python train.py --d_mlp=1024 --activation="tanh_gelu" --norm_place="pre" --positions="learned" --attn_scale=0.0884 --optimizer="soap_variant" --lr=0.0115 --weight_decay=0.0 --lr_head=0.00955 --warmup_steps=200 --schedule="wsd" --decay_fraction=1.0 --final_lr_fraction=0.0
Each number is 500 + 50 x the weight over its row's rms, rounded and kept within 0 to 999. Layers, rows and columns count from 0. Numbers have three digits each. The size before them is the row's rms in percent of the matrix's.

# q: layer 2 attention query, 384x256, rms 0.0359, rows 127, columns 192-255
# k: layer 2 attention key, 384x256, rms 0.0359, rows 127, columns 192-255
# v: layer 2 attention value, 384x256, rms 0.0357, rows 0-98, columns 192-255
# o: layer 2 attention output (transposed), 384x256, rms 0.0444, rows 0-98, columns 192-255
q127 090:614511513479471483455461529517464496509508490491573512450541506480385496480523530488530468537459487528532530608535550530528562423568604460573546488648497445516457531466512525525430463430483526
k127 096:535519490516515539463510496459508446511478594571453601517554602481518603462546433611448387463521389480559496571472499496482608515502533510593453499518501436504507536443457448500456425554363480
v0 076:510507580493468401602523458558351424493579489454512558556518607485535443510468543484428478474530498586607509453504429483522444540387416462487472486515491419531523492456412502509554425621526455
o0 087:542547494509509624445470527456551605519472575485373481477484452473468535464482481551495538539464459514414471567504483537490504477589528548492548559518507542489525505538560517482487606451569506
v1 082:507471447509464497528477368479491376504550498478436516579500465514510534427501575449405528485451473525556410565547529407487573541445454463565489525451539520461602514534528591483611443541509422
o1 095:587544505496531582436478590482521527469475553575527532471535504420502487539471490634525567506481505409510647549440447523499434481575494482485534490590453491594519481528454375505435515508513573
v2 081:502542463482482539494496519518470537428417475491535496549530511420509450480544465531486459553470521521438510473481436524534464498469402566513460435603411456523533458520489552570503468525503506
o2 093:429432493491566526473556481498555407492558529553540403519476478579611517457484512473490525484525532495513507572505512480484561500505567425463565563423588492485415570477537449497521515448456484
v3 074:515446501474537566376468452479450489490497475523447518548380527513477479515579534484469534479575512438482522521528516477541492465600432487413536505492529496540474532453561523491521498415552443
o3 083:437547602531510451533566568431556557626472522538514496473550519578539476447439470492453462505429449558575548458515437515448546564428533532479526546522504540418525427467439451487549432592556507
v4 085:554516475445454473428474392489539526451433394485462423561554504483410548510536454516502496387535450518497540447491521518510467557576529476384473466521497516494563528495588470434570504603429414
o4 097:417433539440541523572518551537357397518488516481504578535464556462574441490531553546473439596505528495510418570525496511512459491428497502527485509561553466523389462526479479534449511424496510
v5 077:341472570542545506529563569479517517397501441487503493520495524479550487454479420510507518475440541560448510520428621513582502474461523473526500435439540410499497530526527388401542521533529489
o5 082:558482479535581592543502487493450500583436581574585515456519514489470548526535563494479534597469519494441486514540493501431484480487500559486495536560494679477525471481468588482553521489499550
v6 075:540544507545549454408482496509527471564488462519541549504549401505562460516457539527531521519540555478474549489527409511495474504543467530490511500520487541586472579503493491434466605508497549
o6 083:473459478477526540526515488456538501398466517474387444542476604533478522457509422530414509490506438467453467540433518461505445513458533386475497536426537470463482394542482534541493399511475456
v7 073:558462416528546505435504502506534520501521569549507459550479471607470478469500480478597472500647473536477383502509435569532595483501529514438490507546582489474518476480582550585490430557563416
o7 084:496492535451511495609467501565411450525451517476520525519524526407536492542516509500486521523467475460564626504468454396532456491523501503643502453459471454580475440520472460452574554429442545
v8 082:515481551501549549501563479501460458456503487489525489454548582486398583535530481451539575518434488496484489539402453501445571516481510415488451532537524590481474495505597516552445450466648567
o8 096:512496521553541535548526483501576503534537479501398512551470474544496490422500501534601390498480572407558560450492480483493406471545508496479503451562496467424560525428467521434476588460445453
v9 081:496490532692516429490521486340516480450490504474535498521467512489556404495522515450594593536528554427514581527466408489557479529462469423533517482522490543501448408550538441577509472498459506
o9 091:463502512406525500477535556578541502527461472449471522475528448528495551465452470559520500480427467529466391456452586482446423446576462507503494510502510503488523533352447531442485491427521466
v10 082:451565521529509530550548444523489482530472489439570432529583484504472474419511513320477618554509502515482400465526494575451535510449418513535493473545464477480471504547553511586542483476585521
o10 097:462526446439478464483512509480541458513530509550478551496423537480501492557536461597488434465481465486641509526520487414463484590559529475499553505513553516531559569402542494458458486466349521
v11 077:487441516559571534529524557440510540550447551554515532601503580516552440563563470511492474571534520461457531461567481482541480457561487491547455522545497462507557565559497471540478475548498535
o11 089:456565552409499487444468465538550536432581533444587490426462423470614562468465518467524576450463521432574374485463574486447602466436601466503514422462487498437512382512460466421474478497464445
v12 073:588572458468477438458565493421446448493363503443514549467522491564566488474527385486539480506525480543476526462476462581485472466519537473484541578501542411478453421634479536481449469595494488
o12 086:442440507560541491537495571557475542435470499533506423498524500471540503580513599548465544553598477443510468441446533468475504585514509546504476497550501546451516695395445452422489498493573472
v13 071:424504479562486522495474459484501513508551526499515432545504560552403497510525465391504478497491430485430455462517438483475536503448486471503567488490446525523544388450481477461415517524547460
o13 087:557499498465444496555494588452434456449453395413437558568446483485579520402447542515455547507503500486562544500526501529481431536557507620502503485541485527431534492510525508581586471454454515
v14 076:458443522465454463520519464540477460518483465416455535542498461444527492466495505458514566548534590506483630530448538530547411495479446515445493490462465463497460487553564411451421506502435529
o14 091:495601468571499499479514440414565449504510567535555408497504526493534484481520481652526405491447554464526414519504577483477464510509545537488559463529535500437515537449524544577573543443494463
v15 085:472525460541488578474533507538473519509472529454562415523440513554514520511455457522534478586421484535400467485577451467431530479504482541501483455469585501528528537463565499552512495442575454
o15 097:500497437390464462501426510475536495419501496515461488486522569492473490462618538430514572492537419419626542492484483542483481532514550472587535538477472535476468517479532482483522446529495558
v16 079:515388431547555469557525493488563601528506507467424537579517494522504503544458362538413494449472483543501507494509495423441481474523488550473451543510473511462556532546464593583467538398475479
o16 092:534534548426413504431436532514541462429444503473535378467455512524540509471497561487539477548539476453479549519480498532501571476523564428530524459457485380575464510486553444452520465541495523
v17 074:591456493568530457442412487399508493526448458568499572510492474517483481459553595599434451533469511521438436481478480546459496453513508470512476460603564445462554442447433452527543548456433495
o17 090:438577576420432452564514465516464564421542470462411455467465490535450573608469442421570555423437466467542511451530511524562470532515480554497536519478439514522445542543535539500452432546492599
v18 081:438538598508506513497510462546543517425452490576577452476616561518462501499559527558462523480478441529547459526499476439544503461508473499511562415469588391473529504397479491552465479519370431
o18 094:565476504458502481462505611511532500551543475482615515538428448453521462529526551481470555517540566508491500445642497581449505579416574531471472556512433523524528529561567531456453403435533537
v19 074:562414480424487550488406435528437508526548539426374391476478457495429496499464512509549424569512486467556418486479438472457413593492474499514517454523474540494494561540598409591559420496555435
o19 087:513580486526519497534594511382471424407460424480506523543531561441548517469522421423460555484481477504395564514489456461502559477491493493447458527542467388586413489494480511411460486495440612
v20 076:526591531459533369542625461454494415506420452465423499515407561563425512522503536487536473488461495470472640469444465418476444609519482575478441523415505522571538493444604474557487496546564490
o20 092:400475529522487590467464522522534477487541462491551499488512441490596586569471455569429512575586492515592388496538494544403519365552541363470507471554470381413444440425414572474533466476549496
v21 074:454443479490510452474529425563512526451534466546516488572515480502474530443496472489523535393534489502441574466533567450557521535388446462463502502433572490491527611490458440509482522542508558
o21 081:561507602524470505552509637450433538496487479402411415509551537499520405524533543459475450532467568530515540574469383469463571454524493576500468519525461541456444464470531524475525560495440510
v22 076:406511477485562443554564512419466491436538503603488513497431489527466518486419378493598514511510392583550488474512585466560519453502475517514505544502461452433462499570522549544458440420584531
o22 090:603447426460380549520433503600569471546514498392568502477497441481472484545517532506436528497452545509495568471461427597468477450494490505498493466501523541590608434457538504496530556533492443
v23 080:457493517558434527482482461510422581543505517466478501529596526505440496483427541454517589520506483394422503468570526418504549538521579476432514461442532428568484612488513447490461455467501529
o23 091:582566476390570504539550534505606538400420528567548440440451464546563522521543498613483463428488523580467477553468513490511531496446440501570464548541457502492484519563472562495454533540581520
v24 076:548524493501499590511548442436498508503508469515520518457517569621481544509518476573517516449469503480524436499471492507578388463546517538519526465516531484526584474546510524547514548501526428
o24 097:493502472540520458460473507519492476412521543492568456496459423553532465439498487474503468564594534549518558429533490411419540528503539481439487491518506494431408524407575519542490466484537525
v25 076:474544555468558509502447502531492530491433477571473611403506395489561509470493555491513511450595584503409498500478519534630472506555518491360540541521551504503503490472469470503589441343463579
o25 086:474417432524511419517513463504505464488482513524579439534506590475551498522568474469559426522504406557521507495525547474476572526475490545537533482527596555478488365516533512479469562603571429
v26 078:491607518510558551433462459548457493545568485428602507486472446572458402406557529456410493494533524575552552466432544512506569486511484511583500442528513466501527559570365590507544539516565549
o26 093:559459457436475393540538550451473398480434547591430527525487536462486547506512476564496486470506472513461522553539533538477512472517392533451455544424504571424472507502557480535571631550464378
v27 082:479460481491575525517472434515488473470511521423447522424502607541526506499400546540642474530534530409489451526542530574517506561457483489431511507445528452512476457449447450488447571622502505
o27 093:594493514549487538445467570509505518528487476459508482606463377440524508481529435424447514409450495547526463518396544499474557427480535463557433498526505555471515482477576535507548464474529527
v28 076:422553489471371495466496454457482467534475473525414469468530519545542571497564592472586452550494468417524491566448475607529553465498515571523527494445560551541511423543515505498467452522549482
o28 090:559415465494538536499520615528572420481530492446497479534491534427452449445411378425476552494422501516535521380494486466395395530457456460467453509646473466463505512434483482497466469391474564
v29 079:584576486532548436523458531435469671516443489538533442557483538487487437562399437588442516468516520445490554486527447487523460489475526537520472556507539443518539524526496514560569588489484594
o29 090:444496507486537585470537543515487400454428460533420565442555564528489567453501586459528416505491432590547521513533504543504540395505458441537506534499467520491524573561484446462466421422547399
v30 081:364464510487498416578536412463520457439508467527498544505574511504538506544453504528518576559565632434612451493514523550471588524477471420494476470524470532435474452541495481510492443431600469
o30 096:556533543483531521487580549414505534596451496531433424500454540514497509427537534504497493550480372518462553478524467483471421498480460497487461560494580551559574514454463467334460543469414560
v31 081:531555394510448550402530513507484476584469438602462489532445533562506556515418519456488465544527483452445487437494508427487503436501402498482495457501472559519498544535612498511507561345482585
o31 091:430581543460515561591472497445569557366516544482444515525507487422463437459602436492444455393445543518549488575521527540521519552463585466492448503480523425497540477540476493517473436641525427
v32 075:442476537461480444582533475521512485512375495428539499447508447511432454557454511529463461525495455486425432525477493496535452472445545518421564458545491542517489663528594508510546508453452420
o32 089:552506524490462571491520442501531483521595472625470428481487491559545528434537509521533488412485595502508608535507490479416539459481473455439453471525434457463452386553517482509491418509574569
v33 079:501473486531501486429463509479439520395496495602505527457518489494561469433517499499559593443499526486538520590471570452618488530608567549523522459437557521477455464522463428438512566467509472
o33 095:516509509521484529487551503558590496476522501373529467508485542492472478585454460527429466564528390533489448423454443475445518523440464439531486535527504494620494475476500525576431495547549527
v34 082:482491457477413430466537512492525516475452557461466583421387472530490474508494532467543481493435478488404555519479442475481500456593525406533438509466447504502460522469447535531577435512643448
o34 095:656509489457544449462519476497526512459492396570557444571504585493445496556492448550501544500571455471514481575535531537440513554515378522522575576463546502545501510513444485482489590523429599
v35 073:609519510581541375559577500496482453473561509475422429502484534487473458442476503437542467522435407453529522402443524566441510549507486507439538540620476532500493507545414557540524457480563432
o35 086:437430531463502624458395547459505582503472493570495511436454424518534567484456490515434554479552562502410411520469496410466504435510475466499444457399505471561472451494579455424444571536440491
v36 076:498439513504586487576475498412440500451508503424427587473539478441531486399453458384515555485622495514506534467447474458409440514505519513474545457502473505579478487485496509496617491446489527
o36 090:516421448511503540449560473525541399562540519539504533472526492508421453565495470567518396509451501456445500510479516521499468422490478460485404514415587536479446488417436514414431481523514499
v37 076:542377424483533553490496602524469488567536488553527586403432481479575454447477503534542516531562419465500509446455552448550526485508524623583425490535454507548492489536483493468463580594461502
o37 091:498624571515468362517482432580532496479482533445517523545510535558441454535473555437529525420445555517483513555492493476492423532477533421485574503448503452486491533514477539530501501490607518
v38 074:520529580494483555515545549475416542511467497533533527647483616534520500485505428523506499531587443574479560490427521437512510436390500506509464511463547361489445551424416488451393486564509556
o38 089:439455544561500378536525520553547498410528496444503535398516484424489396498520642459504510420358537384526493536547503512490577529592518577499508489513427501437462490577564490438615440507469466
v39 078:508450482524478482507576497501421472499462460549550510565510485507456437529431549508459575452426435535483460487388494479476511487436554491510579476467477504484573567499526564469515491416473553
o39 088:431573564460508546476386493433554483509560519506445515452434451465484500441542518496493466500549503451480556489604512425522486567537383470500399371558487483498468377563420474483466488502447451
v40 079:516529463554514491485476458514411418542515521525522575437593510523511505407544528476477516419476474487441511432453468468541462502502515416473486384568597456460470477508412460485504499450576524
o40 090:559472476404453523506458560490559544405470471487477511566407486481537536576460543636529476569468532603547428537430495465521538489609489549454520561460549525550508511536527514542493552554533425
v41 078:479521449463501481439458481553464504506499607524481552462306511562487596429593486493475504482523440541498469436481518449459549433508494451476429550595471438466426477515515652564491533488443492
o41 091:478515600497552488457496547476551510515484440599504516522655532498458464534487494409524477541448514475483564500488520591453498546542513492516498528531520475482536531511474406363543423510525521
v42 079:545444481533554602517360448501489463514443479474500529425496481448464517511599483421451471491549490374535593445414574500483610628519494527490434511432554460456465462484508464557450519645493439
o42 091:516559532458482416472594549535474501544581555492460546513463448496533521525457571560511493453471426596508382566477493498538425409536533537445520538558489566525552501501512456453530507435486473
v43 072:573487519608429604434420484546512545532530467497543422479475427483519504521509575531450471504461438512426451456578543486492469499468470489453541406422479633386494503560528531496460543510517431
o43 083:386461444432508479472564502457464538481487488554406507524505511468517456456417407477492479478541462536565531507451451534523508467516481514530407572562545419610474494498569504533494404499483530
v44 079:504474561537571416525582531534439533523479465536490482445498457605392570461471466563509603593445517482478557498517472564527568501526562508508482518430607578508548523511473412427574521464504513
o44 090:504539465475395560515354504520580528484452475474510540459541519464557489573540549486490453413576398503522430505495429511532497498520497558462471478481437395479532515474546608553414558549468398
v45 080:485445513522422476535522476531561588510461614515510504519515472510467611595594497419481478537393469555495583404477454572567526563553509433508501480475407477572484505427472555474499581466475496
o45 095:530562442480510588466573528483515446466544409519470502491493508467473431418482502524506458536617459434526447562628457406378453521536500578578498573565586484458487539502539521484511489513560449
v46 075:495507533587518443501534444541559490470561496468439461481466426452417384574492387512483583482557467512468543547577471423512536501484515508529420493505565541457490414448460545480520578521569511
o46 086:536483456432555542449439482510460434475385476444512554445486591501491538459560589511594403556450485424548455456426500529497398428532499504534526479494467482517482619509592512568486510578467491
v47 082:458543541478508595446487534551544508522453613552415533420430594482492554495536500503580434512452489530486571488519514530515477532482546510551564474524440446517512488537474553564530492430561422
o47 091:522515502545467408482497461392500476447541423534569492552442480536490480466525524463515556481515505445551495447547515452488561499611482405408514526582506476481471562516539560503458456500516563
v48 077:571568538535384485512475404595509456480450509567573553475496559444499547530478475485505622497506558506486529483462535478491563542515536546451488544420451516583498499546552496538528518502444476
o48 094:423498427437489447554545587457502512522581521432401469523523531502452453508500567534443366454495396503548473487569450525463516560533483472545512419590525412455499545417440520517498543469608546
v49 072:487546546413556473420374542409528593574500498526464570491520513439446535515505481517462518551519463473504406532454419403536456446469462464549533491510499458551518573516523509481508456440493474
o49 089:461526498505414495559613373505518406415443469462593518511518469546504541514506490468499454454533604523496560479560602530442537487489509466440495472501414451396466470471475484492440525561548463
v50 078:446444445467585460475584597454447482489490505504506479534447564523512489642443618519625403503534499552511532471512540493468527428526363444494463661501422479477473475440431586508531549440515533
o50 096:521528531489548543482414452606591579570521555546441483520493525504470512464472368465380603532481503481512554544546470499528508539458493502575514457520616509522466469560553476478517464546451514
v51 077:489458505522470537496500432524480563525496467583450455488429519473560483544495600610555416528540436441508622443533495485470525551497535429460500430563434508552476444534541590499510578463417560
o51 092:482540466533483566550569546525508327463539522447495534531442452538505609409463446445575460433417514498473404536490536447510461504500486516491449532455560522488462511426524453528484381539531532
v52 077:467503559426587509517601524557637519448507482464545501507486483498467476502543484532524430372504442569561552605509511431454441473478413541473534505420477551494514584477488530638482464421512523
o52 083:484469426585469557549475454474452483508529512476425449570567439460487452487520468440543564612542512488524516388556493533471491469486561508471517557568543530529480417441558468423562491546445546
v53 080:378527487462546462470409484443467566460526572570415592439499434553541453518591562538492560584471442536600544505478493610479546501520484519564447515426468545536554466569473543521538520448542443
o53 094:561505499489406522550519572566477529573502478495512466531448573444506524436441433437560475452460472419518396497579543440505487557451486485552540538599415507481496507447488563407452496495385594
v54 080:539553532579508504438544493494484517473489471476543462509459530521505426474590503495463526536456529483583501468585584556540491532602463519489572493481459491550506521567522500400590591482498495
o54 086:462488520451508547607471498421511501526472558595528501535580484521488513517543451456517504436519490433437511541536445435504501558433484503465406520534466489445453513420465474572543538591495549
v55 082:517563492392500576545432595482562558506538450485449546486488467498586618441509459529548529513434400553542481487528615471535458497516490515534488462500544578553551494473616512465563584580539551
o55 092:487433520582461535468567463492432473538449568519519478594435527575460468512532529484491524523577543478450518481512459473470602512498605512514463485491525501531420429548352505445477503515524453
v56 070:485519478442537458566551531535557517439483560447521436556567556501435568442553493398588398513475543523478529493543452494518523486559478448535556428501495528552513469443457478460484535547453528
o56 084:457511489558507544483502529415488515654483430448464549475574410524532517547522471516441581473598470472523449469472567463410508495448506513463408548516557534462523572459580494557562589515556493
v57 078:528491503478500505409628557496513518568541479561523565464553443478500545523482482580461488500469429452546440444540587533507544532522480534521611520446409529438519532526513442426502554557549512
o57 092:459473558534490555516375508531537530510500479519478448484436479530449560528430489410525503519473512541506531602474444504481470521475525504469455451601528500474591444466532560508448473525448476
v58 082:501516535579424505621542443555473430459539525494507445512542573398406593453431480499416479480592447422474417438470455595525505544544459508449458566618506554442556487531486442556546518546513460
o58 097:521524442515574569440512616454447485563578489511448494496465441570587457553553490496492480505497489548528642580477466456494566458455514550441513477467539492536553565480543512410425422481526576
v59 076:448525495467553524407490596544541584461555554509560470500526404419495519506509486487506492471426554466475551546501463448497497389494509513502545497539472477512606522493442491465518539548569595
o59 088:554494506551498499484489448436444425495458490491485510549514522604508379473400527530477538478551490495464543457523612553466511629497452482495479543421517502457392553432510482565539495556525454
v60 078:464564522567520501477482496516450503481636493504435450499508492515582462535517445450559562496537471506515561506452623570429541440538473509591490511586598524517507588470559515465530394521519458
o60 094:486516541453564539535610472452549585445434429479520490543437575475444520467562522591471512487476526398558477449525443447525468504497480479457506505428469550432512430501418560523469623471467581
v61 077:525586505550463534474493586411509464531519518529486473472432529468572437539457546479440482499442523538463580517448515524636563469504418448474591425468510454460597601544471518400462482469471494
o61 094:409418532456545463441466442551492530456404489535590424466428550593518570472523411612507485493492468525535482480462515563390463436518576541536444481522519472520457455596490564589563508463459550
v62 080:545521521567449388516449482475541472545634450526546596485474409458473506502463432509466501533537557368477591537471488454450537538480520490490453539439615570513512573444506439509506385520485505
o62 087:434452500405510559445500485539509454418440540498481431447472559527451493478556552512628496452447548533508386448465598563528425497588440468447446437614513442570454438553452471618522565482512588
v63 082:487466449437523444509526400561528540574530457477508587494485516481470539459512497482524610556525443473482484440486459597443504607508476476467429544534540490559487540531564541495466590500509525
o63 096:551565532560527606502527552431497454496457473595383442504472494500509485567461505520515465449437557428555497539591498449509514423444567520517539478465407578575511526413422478478474500454530490
v64 079:556410502522588516419508476508524445494456488563440484531500560512543506479540577494499545453532553499558482521469572519512415491526495556488437580532556471469541485427500557512501564502454503
o64 086:502490567541474400530524477477465570459450544441467508550456443498465436499455402485496518520490478488373471408485490354533553491417572489545579481525469419571429485521500469502397429563532530
v65 076:438455478536568528520557443551517443459451466510488488474518517396462554590431491549516539462543551505440479510450468497396550469472490486494471531490484517417434494500517433598589483555592558
o65 091:520587477480443450482402564477419488542507517376495547531447443642464449466521481496499436468391455541492567531493551547539423492525407515443479431470550473570545513518502538481428485442452427
v66 081:467485463494462535506453465511483538522566476483393422520527504447504600543494449551578562570502375464451522452503527420519557469489437531408488611474422535512546463571412402498543474459504491
o66 091:538507470510498501552549564481433439501448464419476482509444490508501517514478469447481419463557556402528443527470463600524572458513557430622503421508575464483498493368555591478462431430527496
v67 082:474500486471510550559551531459526481399492620454491536545523480492562556422582542444484468559546551519459494525534605486559467474510481512574581502549531519399413498458530476558545536541433421
o67 098:547447459543433437459440536465409504594489445517555507478493514472494419624488450526479520453476438496498488514531380441383542557444491536400420545448504504577588445539526487435479387441510512
v68 079:478501605571505431458478479510444407489548474578541602508430493459383481514438500412488492442480543463568523496485456516571564538481474549450487463539415443481606533407503507422579449531452438
o68 096:431475439447530535499472526490560519552510572452517592495492600521538520480484580607495451553452489514439541567572637530405521572550501511529527558556512514450382514584513502612546567494560585
v69 072:502436444493435460433471477531488491576450546473487529493509399414425429481478508527505575507464462492533474486562559545408458511501529497601493524421554422497527486525565553460434542570542458
o69 089:529464476491544608538434553480547517447521518516459429518474549546568432479551506477440417481487496488495510503456529474604520529490494503458511538582482551506484494503525432476608480518463499
v70 079:506439579565530506562536512511477522510535513481506564547465504461469507481470439478521531554533516582493430477438375540417567449526492467468557479408514525542574459573472436529459544454504521
o70 093:492532467516577552450468508528489404474497475443394456513578449417560566517490470522535427515469542449530524515473470388554411483471494440441483444591473469390397519487468501472510514540541455
v71 076:510558430427436642530439516432446488542349442492426488506434476444458416512514492522472539503540534526519392533554448479479547536386392556503507426491459521442486498511492516459501509538506555
o71 089:502468548540468404511538504559532566478609577520622512547516530565436549505525545467546513401433480417521529438526512535557483510534556505502505546584535494515479496488468513544471483467556462
v72 085:518418550564392573482467556521497547524490523512480463391435465536456428483514514457444511453534431594522567510462461582591481455496521373432492432593463516515485535551594460486510552502427419
o72 098:420539506450573505511560395461442456519458504639451497550515541531579499424542517515547422558514542474465464577499579434511540491573505563554466544495509531491465418527502498466519434451544579
v73 074:430465502454459498527494482514502504499580547476484505585422552476455553541476501474513497460442429534519489534547451475472492569479479444468406430535522543437466490479530531518623396451453473
o73 088:452546486511434438503519480438551578558424515508510450449550422531565522463517533482544533542517608386530515438420497491497483478509489453466605527521476434579568486485502432550453543498456496
v74 077:565450501436550536500394416436546633613541528478492466443515578519472480474457416553473546488404530528527497461447454518518473518516392490555421412469442483435464519506513492467561481462475516
o74 095:467491439494497509519499522551453520413457480492477526547484375454479520532464514497454471493571557514459514472595519515547498403446599482527468632441546548544541493470500537552525562521428436
v75 078:467480513493465426393524463507410403572477487494497573483531530528506522554461519494512559540474508471536432489497418550406421513514517519491418502519421546538451535473509465534548430535563544
o75 088:457561529460516570626476497497530479471517561524525467540462491495449506541524524599545495428515549549512531532498601525497535610512481536474565525566600365423525468568492497567457526427503445
v76 079:479614549495534530472491563478460484438509509531521578468497487438531455500515473452433415521544447448418550495501450489526485501521508486492444566615500590465580521483537571477545561494490472
o76 099:458498468502570443440469513544467535512532555554466476405482504536486549592462552452593549535415539559547468504539494505521541504473526562552564462456497414515405525520462455472489426552579515
v77 084:497493558621429431541483470366504501405514449512392417495510460459545517555561451545498522459461412498495481389439511514508508556493502571426482576491492535498502525405558558570478610508494415
o77 089:516515472454509596434528506625470484601561470452500531519431555524471540543420484514485512493502542419531506565531435540503505436532465413492479436550478503514423491541465495495495385524528592
v78 078:602478388506537558539471502568512544480537537543510410488463513479456558447449560418528526522532514524463473550401521511462487496508440533465414438469521467505457445484471444445509527539522495
o78 094:479618585507400513535487498421501512548449493506475582530507439406586503552484496534510383479474445511497502471531500577578565483533485423521556544496468488429491570557521532537491448477475499
v79 079:579527470500407491482446412499471475551540518554477526586532502556503464533546522522459406519553481512542527544500431462469476450393533491489477533445528542491515473436481501575475500477435519
o79 095:371546479460470457456550461575557441492553432438441523521478527398432488478523455439492571494494519508469517440552574598571531556564477519537495466513472447523485466555546530486492555498511459
v80 072:540558559460487558437498463400608600471488537495477495495574507513481476501532502506549502470546456467432533444566435495490549436466553471436473524424449531517477466360549455414552508528530567
o80 087:462464419469530403474491470557429451499458431520533542515398472541533556499446507511485438520408485479596431547502548515497438514496411523661525534559557478485467524668484482448521448496453390
v81 076:464461485425651498440545419551516530436408586540490509518490495468449435605425482486489493449496488479507588533518376558389541549548552533508549502428518453525516457662500547467526469405481506
o81 089:519535514574415423558473537383541470535496495532479547503479537497493631488521546538504530560544485494506421469545557451514455591530408404457433531542399441468524486351537433552580448541491592
v82 075:462591531602632422501519559444577491565516513483502449544514538450488530544441551492542571558514445510487472470444458530495558590542525468511487433393471517459500490574427472493600473496490539
o82 089:497477468424448508561554517558530462464439414540514586503468454513509501573492424533418405424502498453531537501479542517512480431540451488452503582584488445491497484424498555412435520533512440
v83 081:522557490579554447572454484510470442444500551491495473493369471478484500446496479558555467562513486485476536479440488585551436470479470540594512463539436511574541566502515431480504571499514494
o83 093:455475487523492495456486528494465561483489502453518541512614494543469505531415454508508530490472511535465496440404469466507487505524499428425471537479541490412449509482437542472495474484510537
v84 078:516551594482397404525508458515512499495522532471526455485504538498574612453428587492465553480547462568460488442536538477592479486473586533526492540519451552524520525578566528514555447456412396
o84 091:482423505449498547521496510507460519522503554571539498491545430516515425538505463478548417574503520442541535456446488555484510517552415506512547525476535455479468474467505470504478523598660587
v85 080:458518448445593479565572503429426483512429558478565531537477432553503557443459505546473501624524524535473528480487481505509550480454529480491560528495502472476463481460454452508518461477442621
o85 091:493446529579451551445474470542549469457587475495452450406592483496491511604487434485585496356482491482583478498509501409437512514564442519514439471508520512534505490452544558527500545491517411
v86 079:548603563517472519506468523501491536482452443461463508599576465504557543480396542507483443414503448541459464419472559551429484430561473417504508586520501529519529540484426451476514542498454462
o86 088:512346498558518514390546455480543542501542495475479491449488489520470510551490409496465547580540509382542494576400454390557458526449559540553404395443451487549537465620573553506503429565495525
v87 074:488474551430441564472462406586511527513537504481529523504515495559467544477484368438484529409432465538568452420406513497492526474440446530517420570550581455545527570479588502467520454464481553
o87 085:525544520520586439532543536409488455547449544466448422517426476481492548600554605605505518561548591458464506639691445541572511523557541534478551498433402477422408395524473529487559495573518476
v88 083:464554503513469500442412408515503476535535473482583554455517431533470483528513536510433512470529413390487486452567422519525510503422520451410447482601570491520534558473528523517466567497452568
o88 092:542484496538520507539525579481506532448533533511428501510436516449537492460499529527562527461455586522508526576426552493535477498534520530534514555455423462503509518548470505463511377481502499
v89 073:546532517486383471538577542519523516380529537438558492445459527532514457456489497450496537564468457501546466523479533557468503559493525525567454522521456547478410417507448531507533503602461423
o89 084:455513482432552554450486513488570475587491482492457516549573432537557491450466514482444500536498478404490563527444459549456491499524498459490515498400409478504588564522529512428443558474563580
v90 074:493483523438494442566600495514505449527472476557361450511520555529432451485512478571461567484442459564464456491529498542504473466437447551533586471513519457438581476431505496474496524586492513
o90 082:571520477476438546490379485485430519528590524393600462554519466505525480474435481470489426504574566445557489524500580489440538485546538467581475491449465544551455484527522494471509444437482539
v91 076:619480521458512557475521404359480505544556416570478515464452608485516453396552467442434475487473490472504529611491469573529416511515411478553465477560531431555490492465495541541441513458450563
o91 090:364531563563486533492495559579457634545447519482470517517485485507419447535475580476508525488432494452524492449601502451510628475472566518430483522528429517496541445527483453537527519559525445
v92 080:418515581561569513498564410495565492510444483428453509411419501490498495531353473487435493582553459462470572533393517550531525453605558562532454486536410502479476433519535523526428444518458478
o92 087:425605459474552466486482480485493488493492481554483488561569405514522444486592559586498547445494532569510448528552510477469405525420461439422541453422550525512508500519520533572543527457510480
v93 074:534560434527520475392502543495512532581544439481405504469557526500421533421451423522514449518417491497481550469417518497471517474455465512582453571518494450588451403439459489576557554489549575
o93 085:506396472521442595638446505475496535457435523444507560576463556473511505598541559496438524502514457412508485597595435599572499536523514488486544493506562528458517571546450540515464531561494461
v94 076:493476508467508561481538485432453572551446489544480558518441503565434468602492515479557499355385559498545429538436537430491449470419432535536578564571510486548563483538539505528513484456387465
o94 092:427568551510506503521472535561530485526533532479604532466596488446519625509478489498503498634561515544529564419541522481533580534506599478503475488481427475426501527569499544514492464526568530
v95 073:458512563509527480494489457550521450559474447499518521439524474439498464490509540547507492528431469394501503491504535463537533511484489519578440476522534507521465536528502542519427434510599515
o95 083:518483432572497580578522525444505602456525504553492400545482616486504528487387529447520549441463497512517457576512471604490476504542506431423577511574475513464541461440426452492529525387521498
v96 078:457536431379462505505577436493560492494521466484550459415536493469429520608492566542462478543472433494514514426495567566501423404474520439560481470468486559461456428496485497500480553539547593
o96 090:508530528572584506501419510469481599528528450547410502611486556534531511407576449473447531474564507461511495528557457492481543584557429457471487539539481560610621569575537482435544438434489505
v97 075:415531523418541419431430501492470459369444454449562446517482468503515402490611485479550489573537516524388445419494518575429564594482515500478510456466465453553495533529396550455628484535467533
o97 093:555470542534484473591567563493569493556508452514445544535509591474435600560498459489515483496401468439547507584458519443527444499530437514532453568534483516469419499426529488499406633511494424
v98 077:527532505506509563532499436512423556534463524590525538488567449442544524525475418483591467513444606454532515455461517608480532493533436472534549497430449552476580522425503475443481635461522547
o98 081:446472538517502443475483555468475560510547485463534538406505557571465592500488589481380544501606521510398472480526488472497480543473563515503415512606521483500389476532524539537524448485441484